Each number is 500 + 50 x the weight over its row's rms, rounded and kept within 0 to 999. Layers, rows and columns count from 0. Numbers have three digits each. The size before them is the row's rms in percent of the matrix's.

# q: layer 20 attention query, 192x256, rms 0.222, rows 8-22,40-54,71-85,103-117,135-149,167-181, columns 0-127
# k: layer 20 attention key, 32x256, rms 0.208, rows 7-21, columns 0-127
q71 098:460547479515516486464395427530558456499536546486475561530499543479407578499446488501475479549467533477543554529590573587584479500445564464502526443486556512486541531482526535488541518394440460518484534439444568498500450506510479403495505451375521497517480533550435508467438508629475522543518487525575467454484444488449571445527488533439460470479493478466498571384516540430526411601516
q103 100:484506496440527506546465545446550411520459522561516474494569569491535518484485542448450551512462535412544601493496506556437470579537438525481474435571464476585558534479523595490486483488536496430498578597481492456444506570490429563559518476513416449512436460506446408527429501519489531443613478521622529516450461472450575462454457492437462550541486496485530572490564498428492454528402
q135 090:587471458497447527510473528471529492532483527522504507449449451590495537526349499451534561516506488317613464586450558493453568572480435419501452527502444499544507496561577549443577499481500543495362413494545508555424436389503446542459383494542461508502526560502542503557504476534458476574511464516568511532496563533477561534519489521429519503475375395478539424481527476503525505533415
q167 099:501621493514400587547553472518485476529477502498488477540542537502495482488540568438636495485458481477530430535546454584529585596400479495508594514429601509600557426510506552493520519451496468460558508530487366484486603504529407430487475410430505406533504553465484552515474457518456579292465510479498517512505465513487507524574479453465567548468467415557487449436499441605429553568445
k7 087:485486507466534505560499515572537498497517429417507592445463460445448498532462507583493513503504484564532483428533463496521562504534502588585503497463449431543394536510641540540564485556507471497466473499557536532568428421489518581528548477395468343548537442538462492561431559480509479481411524498498495498523544476457500524550472513462468511475567563456509402511526487517501522412467
q8 093:521464532582503452486462609525478505386408632455457393560635488542598519596529465473495538540470536548495420504582417484424487526415553500439561496480451527480557447517499565432574462514496517529507466492471531509456418535431467441504478494494429562513537441464478389492510567485488454465486491520537450502518449477451474534403517479382554544478435406499460548557535510525499506551502
q40 108:520521510504517516508513459465554541485627574428476541456494482531430467422460497486517555522499583551524406564467448507534449547495427459512516453560434487620485516419512552419505469544527480457448604421516576490418476494498502542445454464602568452524487517430531491461510555481606464447458499490546503498421657532478523571590427550483493500436393487524544496546563486472512532544609
q72 104:426624476444571485490530485524494505436571442504404566442440448565475463482493454535492544503581463537472485466469577538379558574482520556430423556435474403505567554459496534418522510534490497454457509483472569478510491524422536491508506537493493436520528550486425517420416525507577441553469476602551451514443427512536543490510531494479472535433545500508437500568542563545529488414423
q104 098:425457464477517533577463519531519532502533519483452523487442477496459550495490443591443556547488594553479569481475435440497475432467447472433507486523484365449462560518512549529476504559525505457583399433480502556446571482513524534381450488498483484477554508444565516496517547541545480452509476501497511527467458520511466524548490528514505440503409441554535507534495401540553507475491
q136 103:439451383449613461519512511530542566558533499522451529433573446509377497514544446573537440466512490542564535474497459555475491440425476497484463440495456517535584543452535561425520467491475559477514494430557595539473485424563521532486498504509468504515549526480525570419439541493503425356402432461476505517529516427560574545560488525499503480442452485551561505498556481399548539528571
q168 100:468592436467526495489504382479496591519454400486404491483573521470378416509486509553496463518542578556510520488449435473469645501465489476473538449500413546480534540409446600534499558569399451484491479519454491470401565478404559429450498557565461461366560544470519598503498492560467406524461598518406492406523468473500524446557449474496444569470439494483563459486562480556508478436552
k8 086:489573434476548478577465452442458516549456474454555497448534423582552490548538471517483508514490490535555498536565517517570491459428446491577553546447492492556422681509554508587441524460541492510486508509511584553472473490502451465391494507505483513434534430500458573486462498466468466511521480539489491454607551451555446447521444420414533481518491463544457463513494467489403464387457
q9 080:484477505618431549511553559448429433483473454497435482534440578489470480580527472496592483534436438493509437486543483536508475396523441426537432516424464445474500459556425577475535561529532649425475550596503435580496556563525487508499564479387495553453535399549493563557577546522457489420435482489578455456522518469486522565473572412588479447487603553375497484482433574439513565438509
q41 094:482479446499449520468517500434472566491603436544476482571561527403526495477464488521436560537509471504441432462488486547422539477521538466423502522596472538463435492494495492471523484457565558445504579539494468492543478496482593450424624492596492507586523476593505538501537613540559435538530468545511462436561446537448419531398487514569441506496458556485462553469394500485494555500534
q73 093:538538511480541445571529491520507503525543517576487534550567422464509493452474493500474434457530539421410518499537496468531476606458541555507454465585509507457496563491485564511486462430607514470536472501548569558532432438505440444568485479491519583555590579561552552532450329455500461500524475442478565483530457371462369469432451570480482487529495440435534430443420537500486504588517
q105 085:535518448511551454481514480399573475523562620511619498529510632518528494573538486548498386463550464456471492457506543475608461539461472543468538555519498552453451530546532531531564495604482550438469549449528530458449520545454564556583460434568448458439556541473571403553446474527547585466445446517460529558523488458513501535442532505469489484559545535427476498528590493474467494472533
q137 086:509504587528583513461468551498548480518508547517568537504530516446530640480488450522416571500495487551586467485524518506547453462510486489546535473540513483447506495486578585535402452529629530526396424508488491486473544553471476506475493469609428465500511491470430488512504525532524494629522471490511445524524511483399436450496422549533529492502493547519475369536429531483507523522485
q169 091:497520500513529502458477487418515522454478480485576473588524456572610580569531468566504527477454445402527450422534521607374530503490495607521519493511451478558387620418569557473522487504553468567445575461519390469570563539417435560495486526584550552591540530532529463551465472532537454541450580480497566518536505549510493489493433566386488449464483439502520462481520404535555447544592
k9 077:563416586552495482516440508517611414518557478403464513623500555510514541477436500469485458441538442403445520547506441442469526472511459525496552434497523556493494481547525519547604464484517533511493421625469452443500472484457548535467534536584480492483388478569446439458543436522514471521540593496494564533488547523467409546470577592541491559547482555467479573567463522487474479525478
q10 092:527531515466489553525532544414543580556557485527567446487480446425445583469600533511611432480471393525476440489500511495535461498515505363495529558532477500434511464506541548409501525594449441516420486511572481433585516449504572530533489512452554430409475587448504494499517507500444502413455541479535422502492519558495543475491467518488570435570533528481433564454538554435525396487491
q42 106:442525414457460490537523506503351546398551449468570540528516457476448472494413551507380497530589473417463548552455508502485530461484430546509368495412511531450481411442517544477466510538575521515491523506455472537424637494450569508538495486467475550546590487523597510568452549577552505393547508553404509516498553407493497450490457461421573509580474386500527460478472516532466608540485
q74 094:553517488451507452507471514462541445528487583445451528507493466521587544495512485496435524513462558518481521511386525557407550483454483465417558569581504407589581492432501516465492488376466506509445503571468484452498456544516484549547482557524412609508403416570479458488492476505541412568535549514526495499475471466479516581518506506467485494634438527508546598413451532502499550529559
q106 091:526529453442491496557598545436507454446514524425515533479572559510530490541549496485365500429507472535524509491507459483554522522417504468499421549442523633626595560518489521533518459483420447463442450575580449460463513477525417549366513557434426511432487510433539397487492468495577533411498516572480474557529465555530494440460400452481517404499428508527489455443503507443454518537491
q138 098:436483520588477541529526518507545444404641566477508475579470590570525507478453517584471510516407527506512531496526479515455498542468480531471485523567495509463569502460539551593465471511476478467365609488551434486438516495436505441436460518525450507456514441598496494543463562570536516533503511559491471543439487400479537495622524501469475418396478528543435458433466609509495562585452
q170 101:512498526518468479495475570438536484527529580438484459655557473521585517508552430563534537491419458501484498468513477552507448423458572539437513521521514480587491473474530419427400494552512516401529431531555476513562388568492403559465489476564473539572475544386548487530526473479464446492451563559504486543523568419467525439536486520427423459562521425531493593488496428510421495456476
k10 100:506596563516423531498458558515526588379520411480439540458453547470488449471458472479413524529485489434568496568470460573509555510532571514473418559516423484477388437539501452462522444540411436498509513489557493571528562567459549455487523511422507513514605534501489459423442415518456545444488573450628485494442461606508569476529498520509492410428544512480421353461478514503513611492493
q11 089:542405465449477437502468395624427531513548491553560549440456483490496443517484474541502496425466496569492421513468472474505480503500528537427454470545485481558471536498542551584494559473487522424537532555468627469573481381438429443518496490498512461548543559518558477384490483443480481583457429500470464503439461529594479464514531476568490538571496595542494586537537436496473536467413
q43 087:548459522397488554453515431569527426569477564590470459486463506528459452617544493467470512492554518508508416429554592475525577486497545519456464462517535499468571485484450426558499533469491450535486481551550412559516556464544552441520578472507454591498452455466477580585470556476496477548495471456425522554490521555539552488495549409528540531571586559495530456423525475446467543486494
q75 104:596433566532523537554508433494464422509460496580509506491531507493672556520572477460507425509532495468491456512468479416635496520500518457473484484521487469535440483456551529595492525527683520503484453522536538564425516520481451473498602541541550534436422454439392518478631408548494566468562517560470490557456477479493609479489511513545566451497519517458467516523418449542578574456567
q107 091:476468542520548501572480484495468467534442514498477569507526485484588539530502451494477449538475445436522518492469568424561568510608546617594436506489524560517547501548464566504549581515481507549537483635518549513530497489523423506486542507494542559540518523505417464522510500482531503517402494496574544493502475558473469440515578571554413537465621541464531492484457476476496448508533
q139 102:461406524467450466485510564524579462511484482421528463480540416513522557511481521616460545549479521548497503508509536503511452475523525469474621512459541521527491511585490445545524496479501524612580585515492527552506432458565525589448519478505531524437564555552449508513502547543608431468561502531393545465465444475446448471556518486545453423507620471494518519482528456492421501486446
q171 097:500582466450416533454519549457466539388442507524484515562410547539630490589469530375470427505561557450511443419450483517489512481515523585600468518453553485485446593503502557538534474466557495479475550479526491493414490517448572561468479456520519442543508529467467502492493478380533580570557479498468494485634484573435521488493456550512452452520526563480490544472415524423551456548485
k11 089:548499502518501462521528540520555512529608455502510472532452505523539562520492522506566499543458543408403594459468497517419425408555574421528481461455528587481409492539422438523514518432482599490513431428546497560552608580515501546448535541647479554515534549514454429475551397535530524492491538518515536592512422450495508451557500492480527565527533492465460495561525419547463482538488
q12 076:540474474533486493551569476472437497613452486433496454476407486487570497515533525537479442543560479492534444513414552436506516470515551420450506471546514575510409475477527420539495507483591322488438490429484543517447462469575566519538464435498617417504377523434478478433445481586567457570511535505500582529451482518529474490457422512498422521487489426431458512503444543539530494465560
q44 096:579516401469545437519487579456526473550508422528487407519582485516573475493476538420534489479492529475573435514572486434472465507491493514615500438507504485504527517383523565469475464446479436495583465497535542529469447492617527504540487529504560419483575446512459498541439618460508520537568474472493484559506530558561479526542476506586541499594477492547511489548558499464473510454574
q76 100:468483392518557502511467484504547455487424570516498610514546593397603456508398525528470446442429458573580424494489498498544421504410461460450507520565622465462517419459541516500530400541475504514548433528489486577479561522530502486489499524409503473471501348454541500570409601462448568502551423526568564541496536606441459511515509520571534495605518502469623495563476535417503519518378
q108 093:500521468401549519477506566464520566568498488563490460445330572529467454584429540517563513482415444433549521510484498382476478447508527493539531535473526462530579483431510447552492498479513466489483459562524490579444506430528587539588592496549544495517506411514490517526425441536507599496545525493527455582525473516558497456433494447462483491524432531377547545479488583452446390477490
q140 098:583486437508480492432543436433523440454499478564525451490565482487516408493528508501605586548560544389592537488527460482437527517579508444551519404407479500498533469472479485538480537477517469491469559563493461537393533635544522535520513566456519495556495431601455576470483518535527485456566502417556563551551545514479460458499525557536484479487505527402599501446435578506451537556393
q172 085:514518501521512442452508422559448471435554526469555533468459468436594540494510501548568561573518449551463446520501571390516507565503515480583464506539524514546508643512528460484446500500542537525480420565480418561495533505421484451566487572406470533554480449503516448477519442418496575564541491501512451388447520475494529518501398493492383604475594539526525449510460485445456449554438
k12 093:509418497490488533539499548494499496484466516503497483494418553540404472539611456605515500492467544468516474500545377440381496409537521359452463447453497497448430514429420505423436449426411523470466465530504527567543416576495439484542526499497528412414462556515532474491532486525529454437444452438461320540538645450483506512464486415446538564468447508466462450513493557529520529431479
q13 096:468506552499530518532518510420569501479495510413616457605571429524474553529534489497507464563453545488566486541530558567424516527505437447463447506506490569504602509447656515467458442539436421566456517431489505452445458514495539514534512431566520488464535558483485558459468535485518482442483557518520477520427515457450489480456495453360542473533416444564417463514526482503477485426490
q45 096:467422460484481533532533470464438547486434615542458498544475528446356470503501517493532410532575477497532474569491564421435547449586526477534490573418472426532437462547533483460566474443511519462463541472495534566448507412562563521534433560447501484517510434517553473510471513550478544478564509482512501425477493521461485502522480449449434542497527531506578417486479499481481536493462
q77 094:563490462543476526596488458367466497496510528448506483485464469477453527515474496489539367537475543558457497516445507511464511592427525498532495505391418496627523547503534536345503500471492446483456516439585525532469531476607571468545446546618510508526477481526467458512467501485494506434599584511466509488474453445417461474439576438479522548504361522550461535510461473456489553518537
q109 107:434427469452511471487430460430553517587440449552480542431470463577407441439473524579486486519501518496505586499517504451454571500504452478493461529503473531589475489558556507474518470499370467491522468382481519535522547535539518445432509510454513440468483491508560541521463528607524514382454471463471422415473529588573497569560520498552556461482402392490546428442515494479548605465532
q141 110:471508425501540419448492533428540557530452503495454576474478445557380516465465519515484476536510498581521511529519477481452481413499533467461616426547480432563494431453497515468574480497432454503532563446513533472506488410618548539602446535485569490441538544439506577489474503488462461403441588490490379489480484493524587537553480556448462483542455404628546405514586487470510499502482
q173 114:516487477442534539437521536426561568558475466463505464537521508507351473539449589549500453450487479474511531474472476483442559453538469470489540566447459493471480520400530477417535546496393376519582566459527475520495525490456558431534462489537565430417538534457503536502435576508401493426499446468568466592408480619483534540457570458436449501477295365569577489450542478521487583446473
k13 099:509499512507566519527517481428442553462499485532618555560467407539517492473507464546519514556447510561490452463506535413452532494517518454485371528407479489560451510483600463456476553576383533527430438545557566481484470417504460487496484543521494470464595521547545467489529513480466593417447488575510415460437466406530553461453476445559547510496443546447428480485560490515488480501492
q14 095:458527454458512473462584461437473539484547492477485533452453459478458439503503488486484534484444533532450453473515485490528521474534527430503466427447509516483571495547548596409506523437469476494483402533544578517546433504453481447572438585492538481457467533376572462547473481526504520487504526481608487460508471428479555542499485552548553568564436504439439511531469564455556374488492
q46 108:604541444470564472556550484431438488539518467456518512522490526531569449526495521526411499517523539515548552532507457459447454484500494498476566460506571419457529457449544571448524492443601573424580510506566548409448516508462478554538508515580495470516571476573437522511398524564543486385492444480454500499437440582520481493363455528379557463625472447515454572537443497453508490552513
q78 107:422477494456629543433513514499575457569473520426440470519377478521462415489508436581485514569535550464504474563524507482491485456467512525520552393576585475486468491574519495461372519373473435529541617632473638443488444444472498529511505467427495507498510458517420536466487540523453467420514488519502543586468447471524450504442546506425546516466457483464448481475543611518604452502515
q110 100:556553495467545509507578476564477396549438630568529552502492491440622502546592418406436520495397489503479467561484465530439391435487456480427460518450434442531541520585567528503493475452511539534594451470513477534492412473477524582532422545476474530489462557424532562465417600463521517466514480505578541527490510366487508449530451565487404556646481435484411528512443536458546475498526
q142 114:522418505486589537521591507483450415551439565503557545521423490488473542514525502445410488566464434601477480551580554456478412434493427509488482429463526449422433515557601513504407488525561458526460416412406649472528535455431564455446498551493509487514449546502495454498451577437501558537465574534552467501509547433520453522512506572486577545567556495456436436562419534407553494481470
q174 098:367502474497561449438576533493396475486421524473550475587523490598567476509570476503461595484473496445564435454529485458563461495464573422425589505467419473539498493476519444572473582455459456549547495482535459545526521557523500512471506522563539400552551454515425530536488554448606488530529475432517534488462489554567458432557479583460464562581470518511509459498512415491405455413534
k14 118:477452406446567621488582593525456519534518425483450607526412515395458387496600486572528507488437491495541471454545458444465502450570479428531484489413534467494530449471520561500529515491397509508489534424551542494502522421498472523545508482507507403526539492485485527476420555477501518427364536489459473457468563442414589423467528473536459463513519429431488467443496594559553536553499
q15 112:467496521500507516568470445439453536514497518573588509439547433528421456508467491435461491547445424500506449574482447431563586480514512530437460505564542530478554531531585434478490527497472446414486444515522554510543564477504536460567533556436494522567516542372534474659445491518468565431444488418446489438453467560561507616537498468567536520435387480563443476415505446519477564474505
q47 110:516508577438455548479421534483628471489535535532413504414531517477476508546540534538506495496462531580479441398463499488527559450505504527506559477505550535471488556471499405510456614481444473501509536537460534573459505492550521371455562422418561483485505531462524504562545557440485444562476547531546459493393406528493570483590512532562426457442435510496540437609455466503457550433430
q79 108:431444502461510523446539566513619460487591541464495475457446388511546541503575428525452500436489482651456498511489532545485629509466392487498471436484520538539608548498406520463421524438580530459442407508508485626512550499494472513492563553453428573435460526467492473493487543461479507477410498491464508532478418472436497578509533493518462584427486535515527395511490484489519463495469
q111 092:475524458585439592471474499540550419385524516472618383569577575486501536520517427446555450514476539475486477603471564522553587463509477451457488541480471506473455475492394438468529533529516585505467445506482503441457470527543531464494523592498494430523472470559501561499441563529496523492562494511487459485481448437511605570465533486485448424566445480428579466444431534478637488460566
q143 088:515582495510508554614498484512437516471499491493487569419441498508434430471426474554409492501416449514610417557385538503490567424421411510512506555400515387413485434476467475489620563480485578432594510512566535549406498476529464400550548518506458499486535544561575514519416499516551540469545483509500547447404444520500536509500484496489466544506395532462520552548508490451521521524465
q175 104:509530466415477448567467467538515531476448512576507625497450550388530526537420505494379564533452480450517504463496474560509462535479539530620595460578540492522473419514490499541512460463529458501548419474514574442458446521608442550467450482508492469423433513556453436481571588469418490501465549484495587554554448398545536543487526442428468537478428518493522492519557550533563527509533
k15 103:427456507399474445569423433559581502488438585459491433502571533548489511580511504401500484396599484552425499473509531416523558490547567547499575560567492498450554559519508536464483487525521438450439502461436537472574493540511532544504503507477522499583491521519517624594479491479479475601432594521586551470509508442573467577495504472504515466483413508553584589495547524433499439391616
q16 109:555428458549509461417504588557511532471442532548424447519463568514473555434508503435514519537545513397431504482627559626396447401486458492557493476573513539491462474580519587516588409542496462434446473464540456564436494488465473444450573453544548392456508480618520430504540396564424549503490455486560446547610478523454503423552577512454497559610606516578549479446463657501510458452530
q48 108:510663526496560530585426589516462492511589465571379531530452507486541502516507428463475594537410546469531557594533471541461514426465542577455434547533503386498468524512489463361443484457575510465501571496473501428452492557576541443537430433463491564581507480362518564490358492542569540508547499516537455548457458560538486470495483512472587415597449423505433457509455516511449527539543
q80 096:469475465475619560489495432550461474568525524493446547500431447538473610534555530516480540559455478443461415506670527478543515469619484499475449403485489444522490473486506502594495516398427541460482449441462504535514506473492565520551552482535546489453465537562490585474415449532472542445520481583503580592430523556549377549448529496486505567501465468494484478465485541524538521454557
q112 101:481458617462578518365488410450557562479533483477553530471520537508497551449496510495547382563499496402492453452546487603396547446480431552496515499519501447593493468477626558498473479515470558550537532449558561563446482509457458517484502471469461485474583534541485477454555535476525474497527407487479501441412513407556472486454469524383563451526528460501467447494543509462557501548450
q144 095:514497626466591417522553531512537457486495567458497538490462475374511495503521444465420555534483487506414501495557510563437442440551447531627476464526451382468552447564469550528580555482439462430495580521507557477566446512532493462492514487520418590511442504510462513453445498532551461433506492477551476533535541481575468476432510498441547516493547552549443470509586496442473444546452
q176 106:518494415557607490478460485653563459550602517491512405494503504533459441457481494524492529537510511519502514423547511491472461459536553364483573549503418546454535461513474378525539466518424447479544443534497454491468456456576489501567487428565487491522533448552512605435479519568575402543456561587558498512496527561560603464486528477402506494557478526504579493382532479616517507412451
k16 116:457449528388464483484586503521558613470539388496493587500431550501456518445390549502525514462474502443508507469477502455411521512533532480500525465521483496634505493517549561515495483495361530502562440591607530494491427517537476497542470462465577442452556446542506496542491444502475595511479527508496502529519523417495592482431463452455500509481473427490458435442502522436528487607473
q17 108:574590493493533586402435390553481440465387536452570493455560469503560432427573498430526478520472551427434577438504527537523417500526516414585447439501453420513432500411505550489479498513546407527526461593451435479540471485492631521410540498576502527484448412531592510459507547527491495515452492567567549508517499465350409479540499449549562561603547474451490552493455479419485441466497
q49 103:449564454519447558509385435531532536534497492531487495550511541574444506482449565482565446467525474574428545490497509545444545554412500551569431453507454616543495520584469576609579563463475445514508518499574363484493433475512381406541485451517542566525505473492424529490522559479426536523488525488483424447500577530410500476529526517497563468430482551595507469476479485499512516512419
q81 107:526508451434524515540480487467472476455490506470561435392548531551522438467517564488477412379520461529508392494490509527480533487527461533421534486449484433525466540552400438510500503545491478606452515557547527548617501447415516522450478541475481480630436477530526483488591492453631587434539453448507517454447523518599584530479471533488452567505437562490501489462450507469499502488578
q113 099:488563457544497475469470552505441523474498517449574492529562501421438595396495472470543512582526551504531535486473485522576496523480456405532501467394635559536472510509512497526540601463472543499515379564502553565487565455555550527459458402504429469575530412499584475560507485431495520478537436508493608493515552505500501551519467514536503566537434482434531596508525429566566453441563
q145 100:560528507593478459597499618531523465593485461527502535535550537508467556412416454415498489520541503469506451527468480547463440510554536465655494531500523485494590490519499531444492556444490521563457476480519476493494482506526483516532457495522516442550456466501463476480555513486549420577478503429447546509520470539466542453541529519498445566471473423461530532452494570409512434396563
q177 100:483455449445490439516588445498450507589532431427474592478660531450477476478504489510468541503499434479406529400571562491456448508594503498554492506535535498584462500508503481513516401554536420394547439461494484534476425517477503451475484581515505479571493395475508447556514479470546629428643467555535401449507485561568485432470492542428542498492555522482501474579524567487502471525461
k17 112:519427501452480626459516478435489532523485528482436416505531397521572522439550481574504517495550575444593455465635506589454533541546491509624448411506549460547541528423531575423500443424591527576420550549423386471502534504636537499530528518489499492488455531401551590570472582528515497470453509398492438501561513495497523526564578469511523469653489532447575511561509561576518518459510
q18 115:385479506502594399455399503485549575493548510562432484459532583511375550443478449552522559612509571529431547466537579493426461459536413528564437546497498496464464472546433504400524466585515488539414455531612541565508568520452432433445538516550543473496512483539509436488540494466461467548531494505539497435518641528520432502515521500497522530603552468473541445531526504555473541500512
q50 112:427568475476526462531495465504562629545401476469497551503517468530466459473443409486518438470485439423391547500566465510480485541488489471489489499552436500545485477566545514506470527523586519556507568523612424602527460570469584529451531547531490521556457489576467454565572474522421540521562501441597474392442526451544515428461462418470511545592562563538488457516457485498409541575479
q82 099:494505524592471534556418505561484530507466500598415503413478544561465450442434492492449606484490524376441462493556554561495503434607511506531525572579445572557453417526526474432502508471530542527474466518495402530469530539423476498592474465435515508507499429557475522513431565489563593478422474584528466544521497456447415478515520493468574463555480481377568500498456535567575488515449
q114 095:503572556450508428508505473442601595503503455531513515502468450502475544486432467470622455449509496351512540450541511521458551492514519526478468543534572498625474553456462578538513415488562555467437559489530467564504541482552472551475433529467378505457509407542498517540489519495543524463515451519467477449506534437463542518472504491531536423493560563540596556376456510517451532541585
q146 104:542564435480524426456470483431454507486405534496529518518484560555438559500470528403558545487563511535378590468502531378452457498560487509504438433579482490540525431505407632408541506541535471546428556500508463456494475578578522467590402484531455430500516461613461571506574495480442578496514482604595466549499514561571519441449481534540602405471533571469573439453473463469437473525428
q178 112:414552528557509589461465553562517477420462529526445461493472509531451521482504538468521558458502494512560592458477480459420540420444453480580533487533522628489565565520445489464426498497567477469482459456420444487447522557443479537395542435415420480479403561604499438452442569402513488484521526466516523484525541459560463490495469529517544419506589545552555429486467497489520476511502
k18 122:484453585506551459462446449531581569489478466483513515512517528474513555493459514409433473566565406487524544498512567542423479588509491489563551497487551526553553542532468539465450380479534492454550400554408513550488556455400459479396470511537502517583477464543575521412423496501557395519473392512519623504475388534610382554509493512475530498486511431546509505512490458459557482534427
q19 110:521531553496426571505431489508522457453547539556509435515459491562504529487518558515544599603456609527522494427477469397608560481483472537487549531524557426498453542421465515495468422508541440456432464540422380503495521570505573485532514564524495442555484477593518463498590574433489539535540472461504467508555492449501482523524446547583406449376437516557516513521418478512536513530527
q51 102:370703537468544575561498433497444558412489532543563523430511455526550501535496461381489541525561483473479547608521449423555556524504525493483500551434502468418531516463467424527467517471540483438604498478552490404478594614452563390459458564488428603424433519506480474516451509434539441573583576505458523606477543521555439541515470508469519500502489508517420458572478515512523483570543
q83 114:563501541502521425406458568568625477458499543533471542485483555493531439491498615431540549532452465559524504498454514465535509477402394533482441402504500515508419592423477476472365523490530506468503446457516483616503505539435544511499566514436506512550495475523517475520516430470528544513482503462497634500470466404484450477485504591544450381441619610565456631512472537515469493519559
q115 095:557438457513433534565362460454529406452521519593505530427518517492429494489563502560429514582536536573509555427482538404453425452503512455353531460430540467551510534484524475512552509402541478539572479633523495522446553472433468537562506465478484515563499532363502603479524523437534404492494543496532461489516449501465483491508510527503404568457471523523481542543491575523431386423503
q147 098:458511625513516407481501534478491505535401488520463468495454484482389484490481476424420467607462493449502432525533573480475417433522451460492499430567548415465411541465487481577456584524550463407368500419538464539531555521482427486468520542568521488559556443551498468491475504493417491594502542475512573503483528491434403524427553500499506458437506545432444496461468529547519448546458
q179 112:451491485448574510472511487572602451475368462541567550537559456466515524457559486517438449458498519607500510515518484535463458526642517510457475497521456565550518442485527475611573606493569506541479550463461536445547593494498486537401539450529461481551549450476473593441439554456442508535473489492491567399493526472548439573487567546499484510537477509501590534458551458456482447476446
k19 107:472501473559546475488517445558605443447509571559544559593453548472487467567468449591467480477516493475507457517463475434455460502485521523511578519456368407559389501522391490562525436563523498399578495590487469583473513468554501416513450471540497549574585470552494495486542453479423613488454575482470508529554413504509459525436510565534444554485487536516460492565527473602472499506460
q20 102:524526486483420497461511505398536571476573478520430508476407556455511416524511500547482441483440550469518525512441474475527530415452512540419519480531541502470549459477498540516431600398544540504486515591525502506482440475481486457588457573469652471532482461461476510482454532556493519537517547461465519492606454396447504534552518449468548504448406554425493574522490596380475511500439
q52 114:459526468513402518497557493552509452596480417531499529490488517506498413482550473524581477524530504592410442514433565480469525481513461520461591463545449468499471595527499616422495417481388521544500516494520410454481495563451528456537579512586511492564456457485535474458494509422459517532439484508493569476432470487496607492560449576480439543443476459526487595460543501470530513447577
q84 118:456443570520507454507560549468606579530502556494430529490523595413539498451522462497430581521444561516522547518531594447350588495512512440507502490565486576478485542536490523464431440497487550475470490549533557530501487507474494496502444536533672515466528518493610533530405533552513522520449434536624456389535597443539462499648440442505534593487440490483582496541478483514584492455537
q116 094:541511403536583420606480536480478510502521552391453556515492556557541435440428557557446458669491469415522479403586597423557503497525498458627471498532464492429534554564489514446521518528594448459467450451528514501443569465546529505435548529480468395473498499547528421498458497500532502502533555537555487422444522439504520488486508496429468420497550521398502500481508454465519519534429
q148 103:496441513518460562497574588403595481534461520422547496523575483488450388601373602549485457472548493513520501498495544536558482487507477392491526500486584572431442548510441485492492575463465500528492508450455551415613456520505540508512573567546470454492477445481559473529532463484474552479571595450489532557405470481584405473392536539503511536447509466405553531568552481470435391454500
q180 102:478453499457556456520586492498453534495502476577481472536396594477483427414508593566563521581473436478477529547540513508497535484445540598432504503510449471529454522442534538460522486624489527571496570520449489546511472524445555542469532598413510441493411456541546558548595487529445475512541490515528485492426527359531445406479470540538460530508544445493583410439454496464478512493476
k20 108:501564514578497518463502492483532499498459588502517365418542495533548366501515535511526525413568517497510488548516494496507456445532505505536432498417463502402546445532498515459533481570520440415434526497573449459409556485510479525510445589461578472584481459481448503563504479497551491431575458611481411478467571619404585640545512465511379526484474495436456541527481511525557548535538
q21 113:585470545538529486527531536506547484521511574504390542457450469531548580508461531536521576536421566460561436537491455503551530524558481491452540582571484370519451400516493505500523433511495465451440468545434492510555500499508532444478522536528457557516549509511512489582443442485463536541554518511436445469459511621452461530493473460501523447564463448374483508393426519537504591409555
q53 101:517488489507465453483533549538519578583521506521481519410442522534569521477514345527524451431545476528500488459476554547554533506373458480495519496476481471509553570555561619453545482390532462600513579481503526520548411436488515577583519447552442493541514531598493512478496604530442455530489534494490572461510514481479546443445414522482494541562499461507539516583437510514426449487455
q85 098:543411590570480454485553559574407417439525495571518572480447507490572526469491584531540463502456521464517484554598463442536570473495462501484499532546509589478463512466521428492426496522443518504459495542534507437609471487603535475456500484561584501518506452543544464553431470498387461440460533455564531466445551493522479623586499470555496361514482410462480528529626460438524501507470
q117 095:519437480611487479552555559544523507492535510443565525465407489469491481519511490449492451576486422502536480477472583456502392435449457372499543502472483454418336432540628487507383578516519542455469539538523429518605561484569519528434512489538470484527548554403468508534510501419504494508502489600509467482525486540611490469471493380533440547477469529467488521567553538478444586432478
q149 095:426604492436517504431423541456429608473502480557600502479462520467512610557512438384459484463519527465523518501563472504574475502499595439533454474414540546427513478506585510434444476529458488496527443446556580533568524485495524543496466472514580483500485500368565459474508578510567480397431472551421502487592495461534529519466554509452505532490547456470475575554350535464549536553442
q181 100:457587536511461547464496561483479451524434504483473517625470558427487483515525326436513512505480481480517521534573496531547554547514502474579449441600457513494511544526532483549458520427493460551350495549429456492555553522498582483480476500487515559494492500533493493488592620467485500592470462504511487514457481538544513491614493450535466559609488468419530449573553554482433417501512
k21 101:492517489505457439482498453459512305520545485541452398585496501448481492439462520568455455518523532394495508529500484494527448642536396488436568586521501561503497410432479473525571530451529580492557503504426500493504453547534493446491525515484526451409501507573574481549536412502556501520484508456478441534459376454518565558521471523424596488499516543548499531513474440551532498502505
q22 103:376497469518513491468467531541544451384562546408399493525551448579441537442568446527446501533452622510588539453485418529519582509433408506461490513478567576444540523475431482461450444466612564434488468504504602451436469500445493491454499472556480510523489540496535503472489532500508487544481499510530528421486483513511440506438413500476450504464400455499531557485543462479528599513503
q54 100:441474463463465398471388530444527544450449452480485592579389537443453462507468554461441487564419496607417399526578470464404524480510441513451506377452413463491544530485507443466508505487453485442489453516525591465563522484498545541526507506428499444458542497462599539516485455496488512494551474456487549507515485416512563457517524493499497530433516511546494424525515506514549456507559